Weights of a small GPT-style language model, trained from scratch on English Wikipedia.
Size: width 640, 2 heads of 128.
Architecture: RMSNorm before each block, rotary positions, untied embeddings, normalized queries and keys.
Training: a variant of Muon for these matrices, 1249M tokens.
Each number is 128 + 32 x the weight over its row's rms, rounded and kept within 0 to 255. Layers, rows and columns count from 0. Numbers have three digits each. The size before them is the row's rms in percent of the matrix's.

# v: layer 3 attention value, 256x640, rms 0.222, rows 57-94, columns 320-399
# o: layer 3 attention output (transposed), 256x640, rms 0.506, rows 57-94, columns 320-399
v57 098:118103104099087108136111148108125136127083106119137166120192079169147135141175115094116073162125176130102110066133123164080131108123113098130121098187100109061128113161160102153163138138146108103163074119142188105072103143060126145091176113
o57 094:117106106146152143163128155093107107146133157138113088127119089115103132133074152128117121134120090133111139113174106169110166118142168115147141161136167172112173125121142158142134048152146100157098141111094135032089117149109104123154160120
v58 099:149148102134108096089128075141088146135086088135139115128112099128065120054042121117115140059161093142151177168151143095122144125090103118085164140114140131139181112129171138098153140108179101128143172126088181110094155078127094118150103189
o58 099:160080127168164171165089146146116171097118131110146137125141164134144163130167136100142103149116221131118128121149125194122206144160135119111106147105093165173112158151108104091115119113121110143133133096149077085137167181133155135157135119
v59 098:189153144147143124123202110171069093127182149103170151176164142138122164150057090151101136147031100141151095149113133086178104149139094171091144072079162152139094086159134092135114095102141135188160132121141101140112125140097102166146154188
o59 099:082115127174164173058082066127125162124136119122146100096154098171195077128119205138124204118099105148125112109110111080067117098154108076057199113157069110125142103179163123072095149156166155115210126137104149101173095167169127102095116133
v60 099:103113113140104165127070084104139118178093144099130145073137119155182159149121162201175094129101146132152119112109129106144070128158125104159119122146122115151109109105217073093147129126100217098192149111136144124194065102144086176113093111
o60 100:152145105119167143137141159151120091128096133113098098070076138127132118144214106140146118109122130117170161136159128185142132125169074101124121138076164172118126132044116204150130167166111094158148096138135136113129194089146109116161141122
v61 103:134129109187146145147139142136189114164160078170134126183157136174168151149179168167129095088127173136076120137132076094137100139171143114129161149160124151088141112070136150128117147090204119155064185125103141139100144122126065088026157101
o61 103:154117140125085088137214147164130090091122220137124126124155096165082123063166107112147157163090128114123114193150149131103136122092170094105137155107106148134136077107121174139124128111118110141146099084136170128150179084160108134105126147
v62 096:193114065135166112128143102153105087095144187130154165146135136070154127175167123137121117085147159153134099092115134107143130127128113107123098128145160137137130121190152056180088059133156129112121161127180109120140143137116128120154120139
o62 097:099090138137130122129134132187105145121181131137075141133102099174151056049109113114127147168099101105145137084042145093111112052093085101092152119133137072072106174154156141108113054164094161122145115059088123139176137136118101127119120116
v63 100:171192151110148117110135131111187193157161140140129151172103144108141140148094226100102108177184101148199107163117147129163144121142136130092131172129163182140155116082157172232134175111180147147110134144148126128144123167180157136165140133
o63 102:147119124175093162174101094135118086081123102129116152158135123131155160038106092133076081134091143120077168144091145112141134142127142217106149180177093093124120173074129109101093182138164107148145172137119110119106109157068182165123126162
v64 098:128140124145203060110140106196196149113152148160075059129104079147158195087066142122120156172084162091133136151150140127179159139161173183106121175135043102133133074150158124088111144087121119118125163183149133140158177175195111141138108068
o64 097:138202128054170183068056119174129174129138132111081164168137084065096126128123179159072131116180107132130065155133128158137120110152119134161117091197101134150061086150101246104077118146144183137095084150102162155182078131175148118134123109
v65 098:102116152132136131124109105117166098179135138161116122121171113171127152096112177144114126145180127098189168145115143073117143178139089176121144075166124077113067162135128088179099146159147121158155104107177115142134128116128126140105131170
o65 095:167118121170156078133152153110130138119132134173079098159081134137119117101152204168148103125060106177127156149086110175099146071140120085088118158197145108174157108099109160130126151169106153138134120136122151187115115127126140092111146133
v66 104:043163187136115169150135171097108149110097148086148161076135131088161140043072138070132146093135109170153161093151118094081159174102161104148100108097137075120143169141150173201130130101119138154132159033103106147132055115123113099108145100
o66 104:126098172156177082150176116124167190144148107091122140110121111144080164085122090138126129125066148075120082153121161130148074146123117124101122133128130163086149185168162178124124148111094120094160126147128167106108130111135105082103123140
v67 099:141143104124126163118122128118070185156115103173140059125117124153108053039141091199151056091113145173059123091121083140079164142103153136100122071108123155139127129119151163123119125145078147118131192098127173123181139081087168150077122152
o67 098:072190139162123132161125146161168148138086106094135127111112204160138161128075144069122147155102141089137139143116102137109163095169074099141158134087135138190135088136144088159153085098115169118179138126207144152092149126086114099156125175
v68 095:167141179078152094107149157147096117168134114139089163111129167056162131116112068177099148126174145152051075163144115096132167146106135149147119169094092124113186103123184162113132118114187125116082198112085136100090132083129149149093144135
o68 096:119067093157156172115085089153170140092116181142105146141131141201160092069125203169130158084095130126164086137037169139159164116156139154156110115139160134128073098194191155121110122097127141117094130064085127124112089126138133154117136170
v69 094:159140175102135123130125086090065113152127138153096134138157120159099110103176160108162151135134190122139114149046136143177129111134102117111097163123086124090100145171150112145081127079155141085131150135089129144133113140100175113121129138
o69 094:151132166082148075104072140107132136141131155165179161120119116096105111101089131127062158108128122055144092098170100111108097116098090160156094086163071148108086141157142157171176157072164107077102086223118102173131087118128160113153138112
v70 099:092114062148137129139130178122162120204107127089162124147070154073098119182157118086146094154141124131139115073170155135105048108099182108172142120121181106137104089129129133171152129084156062193115164159092106111121177179077094109161145077
o70 097:097111187129141148134165144157153109102157113109156124113117118124073141128153073139129139075075141160107118127087137129132167141135116092094057116104072102105175144134111134124101093143117166122119186165175054080173127138069128150132088129
v71 097:089099131118127132123046158125139146065165135122151129100083173151133158046155102158146118072133093145139114140136129137156065128130100150162115079146137168113067106180107154129131175182128123069144155110157150171143131151086103128105085147
o71 095:148122113135139130171176104150093164152151122105124105141135174114201087136103135155134173206050116130099138187138128151136179124143072105075146093110116087081166134136170144108169189099118107125057143125156131139093195125161135125172143165
v72 096:110142136144123147099116146144114093112177144143118133098040123124150134153121145096137122226125139123131135165140177126108094082102135177180152099189142108146102091106115099172137129063100081150166183088081150139134082136155137086120156129
o72 095:150147139176143091094174116116170200119196152154164196078163147085077126104124180106186088110147094134156128115078146078188109096056113117191057167161098145186085110156132122099135129150152065121090123151178146095099094118132194089131138136
v73 104:145081092179107162110111192198175089074108171169103145175129120139100135155172118130166157107136144100083146127105106128112137115109177140111124136108104168074105124080119117145126173115107142135165124090073189142107114167157150089077191092
o73 100:065143201086113094141115088153151132222147156126140133126076077161115141078121147139070085120123118081110111117090157074082090127117184129167126103078131134098096119124101118103173090138176184168135127119182109140204058106103091124130115148
v74 097:171178126180123109128143095092178149194116161130112176111107138097104064183110148126168057187143113127146184107108145097089153137124148142163085145107181171150145116184120163149165165117142100109117066141089113116102097126145164130109123124
o74 096:101122094100126152096142116140101130152106116164128124098211166133128153135139168115165113102125163104118117142158097113172157135103138127153149081175153069084116140108148075099108130159080108154145080144190149132109123144090126194140088202
v75 098:100134191115115141244167199120107141121093171058179146158119098175099139109104081150147139184135123051140118198108057148126181150118161098150105114118218140083108152078125074104104111148104132142135138149159103104155121153140198196165129152
o75 096:148127132193135168086130162153098052130074095126134180092117110202147117146187055110128094116158128103102157089128095129084083161168073136111128169115124126117128102119121132145140150135166109112207156065094113122152125180146129093132098154
v76 099:133097153175140139135129098144129157176113135095146110105093140138117115137189117142057170123117137156146167150127156135137080153089049100123146114078127147150100145143152165192140153142076053146076091119150099165134120136160134103164104171
o76 096:102111166111080094096138149110106171137144081105131139170105130173090105126088157211117135148132124137164117169116090109055128159160146141123131111156117109146145182142155134115127095118098167160123072190156114169097125066107176225110099134
v77 094:140076119135119058097117114176154206119144116141134076127135096162118066157120108155113112115126147170112138132126132100165119104084161027197150050103126189176181131139098179130138199152107164099083104149112090141104169052088132132123159047
o77 091:106140159122147145126140105123109137140141140144076074172103094112088089134104167155066116130188142088118145186088107102128149097108046157117091128199137143142192083095145093109119092110134143133168147129151181128181112132114151097118118158
v78 101:125162155131148145093158148130086148165106112121104155192109168133155134151117134129127118151157125141144231077117171165166110143157102115147093115111124068180116146167093111138133062084108124094186109087100148114100118184139082150106097128
o78 100:141130134117096146160176139111084124106102084162041151111160128110129166148122158148194122118123133167140069104111164115144199152082145148087114144073141087136125137199171143162073102114184098187080098197127177026111164128097196127170082105
v79 097:178087116085160139102125106115104119146135105169082173189102157135135144126146155135101175146092105152093148112106151101117066087190171163073083151114156096132099068165175138119112171112136081086124156090129133109113075063204144101126115164
o79 098:096132120098172165117134145094086106062135166083184089144190125135144152152122130086096141125106133087139105134141176134056062071065134189124138123108113165119126185122130116069125165137138175115124110130079149137117120092081105126171112135
v80 095:131113094137110136112156219099126136079209136132093150161088112092079135130055178147085111155145141168102062160170154119161130092140090103093112152105114060124159119144148134106109125114107189075167168073171149117093163146068157099141058099
o80 096:192150173078168140128110130133162129127188169146114123149133151131137116145134134135143107062154147114164107112108178175105129112125130126154176097093168149022096048168141164126114112127085109184086180150132134126168138155105145137162161148
v81 089:140136150163077152103132066156154139129145131146104091155096151099145096145165059133103127108126119108131139207097145190124135120155079093091097134139104113111163097130146175059096163171129162129143108120124162155150116195151119091116131124
o81 088:098138112141175113115147087115112122205120184174118124117132104107146166102160103208119135161153124172161143139188107128167179126175096076067110136135108109105114128069133120112096141090133102160136110146101157146124065133153146120155139063
v82 092:079146107142096110116124190119172073058076186152127127128173170086098084142130064119198111102062111194004157107121094145141116113138138095085084185078172055162159171115135176096136155135126124140178113135119133082158095127161129127168119105
o82 090:061124154110153138132121083138136099148098131184147108105158105108135156137089120129127101121158169135156163144120157130187147123101082134109192142118170156138160062103094118160091071186128142126140106121128117145137180125215107100110119167
v83 096:155108154107173154108148150122090082116111098123118106063128124114134099124160166129141201126178143090155108100128071221189142158105108088087128106107165162121153127097133208159120174164165118112189106103121122154121133111038055106123118175
o83 096:133147123115095160081131125093158136121100132112112093126146186126135138111176119174154094141139115163079150068075190110069189160136102134182201121114089174124115106102149102147165110065164155140098182163142130122104158086088099160109079209
v84 096:108170151050165103153126119206082118088161142115169046147136120097122152080089090203108150127150130128204090097096116120117199118143155134139140149132213158127090040093147155165158095055116166106082075154097075189089136112149131114130160191
o84 096:121119124135112143172082088153102125074095133122097125158107120097171079103101141082098088156141156185129114101070145182131112165144084152105131140178106100146145111076091182180082159116125161142179181110089148108141111153107172182090152131
v85 100:129140141123134152111151119070107121151053138080153123142129127155127129067125118125139135137127126138139096108122129148188079106147140159149137129089157092139079138175151139160141149118167102137156164144083152117154072143136201171159135103
o85 099:098122113168212123100162196069184140117123131094144145091093159160138155139143076145133118118118122043069098125138138204126089117088111120130129175128148120130119111158009113161136126130149130121120122095156112124140086142131177137120123209
v86 096:123076125154077172154220102196114124083062120107178129124085193137129133123099125137147133171137158111096184141130131091152090116123145146054130092094159108108087170173154114125138167107121089111098134113124127132103147134164147149140167118
o86 096:119135138115124137128137151108146107092150147147158141125158077142185125127117088195110113145094174121146100117057097137139138124117129144114088145137154175124167088157143129171129124115183150128076119162143152138148111123171125074125094146
v87 099:132148208130121202120152069129161060104134099112157100128148154140157120189158101177050102176112114143109098124107154136079117180089112128111107118129135134134104121132104144088060146134105179154143166110091095130137096157125169089140046132
o87 099:124164114144108158170141171122088147135152081142139148080155123159173098126170164135123149101113117145103132138148056109161106154146121129113184152114113178150111160165114151105123087136149063126134119141087164152137115125161137140188147156
v88 097:101121095066144134099108104143147130124158172115087172120103129097166144169077105126158130139184088102174123110125173110135136065162152136131118126176140130167088160124180093182106096144175097206191118129134169131143128086114135130107137115
o88 095:132100173123095142152077121134162130073162145109150173062104129111142144101114120164122060112091155123073149129143143124130134151076093159162115184133132123156107136135135130063129113090109128091169156110135085158134077129117142198112149171
v89 098:061118103101128103128117151117131108177148091127141127160074110091202136165150120161155162092125139122116123123159099158142105078045141137130155180149159118126104154109086072148148151134122122176152119150160164135152132118129108111167051096
o89 101:093161103129143142173109152156150056131096052125107176104127148135137129131124153205136145165139136089108110135083137132157102167130130137119190116159123091141091147157165112110136105159127144122107047129210147132109144119148140127145095174
v90 102:118152077123102143118148187125144101074129123150153133115110118136133157076128097153147160170127143123168168120139158117128046128137111111155116180118133152127154081181112138141135133101083057147138144169132120154134085144064130158089125148
o90 100:112132078148130131112141110098096109160116141148139106148104168097141135117126169163080180112165134099088119144137119134184097136142131133123120173119141140133091107185128174080136168146152080171082152106143154157151104140186099123184117154
v91 094:110125143124045174145115122106094116107161154137092168108153148165179162119128127132072131133082160109094117121100100169152118077126078111101125115145121128151110130110071161130087119151153140177122147083120146074073049079150153072157142141
o91 095:059084092176031125118139092075163129135134142137130152150134137096157140096103144139135151111108143118158120168146150095168121104134158129118101114118109160155154112125178076193128172099115188137085077161112124137117130132093136144065105141
v92 103:194150112158092155149130110112178095103176153167105111159137154132141193123155071074194126137081166089098162143134151125138129156130155095135147113150133149088145129125103179092128126174124112151145186103140081118118100120153161151147170146
o92 102:120084070168098119172129132158109176160094129135145144116151126159162083177150211108151143125136174130141090104149072116115145087116187106131159095106138106134102156156062048095163141139120168117163118138101110136145157132113088112085124102
v93 101:112160124129110120067152169173167148167119137116131115122162084143107150108136158149082161080135085093149141110125170185254161112172123113209159164162147135125139065112150126077069113133150141145124138113127122127108127126157115120112104105
o93 101:130128095065121035122079101116106198119112052172134134107091118118166122125129151135099083186123128119057076106197155141120148107106160145102156070143083122129176156125109127161157095098160140120109124129144186138152097134120138122109197160
v94 096:209124122133138074094110101081119137110141131108132159099097074148124100173201130155120130133109158107114111113128080120120093104170210148158149072076127123125132116083160192151101124144148117155084162075122126110073084178086165161123102162
o94 097:097104115142101150145146177134130109137110162124106130136100119083122206132117120138107215106145108091177202136115127145170201145165087076125093133147147151141108132097110120171151144123126082097134151163092143127151152150186129139146088118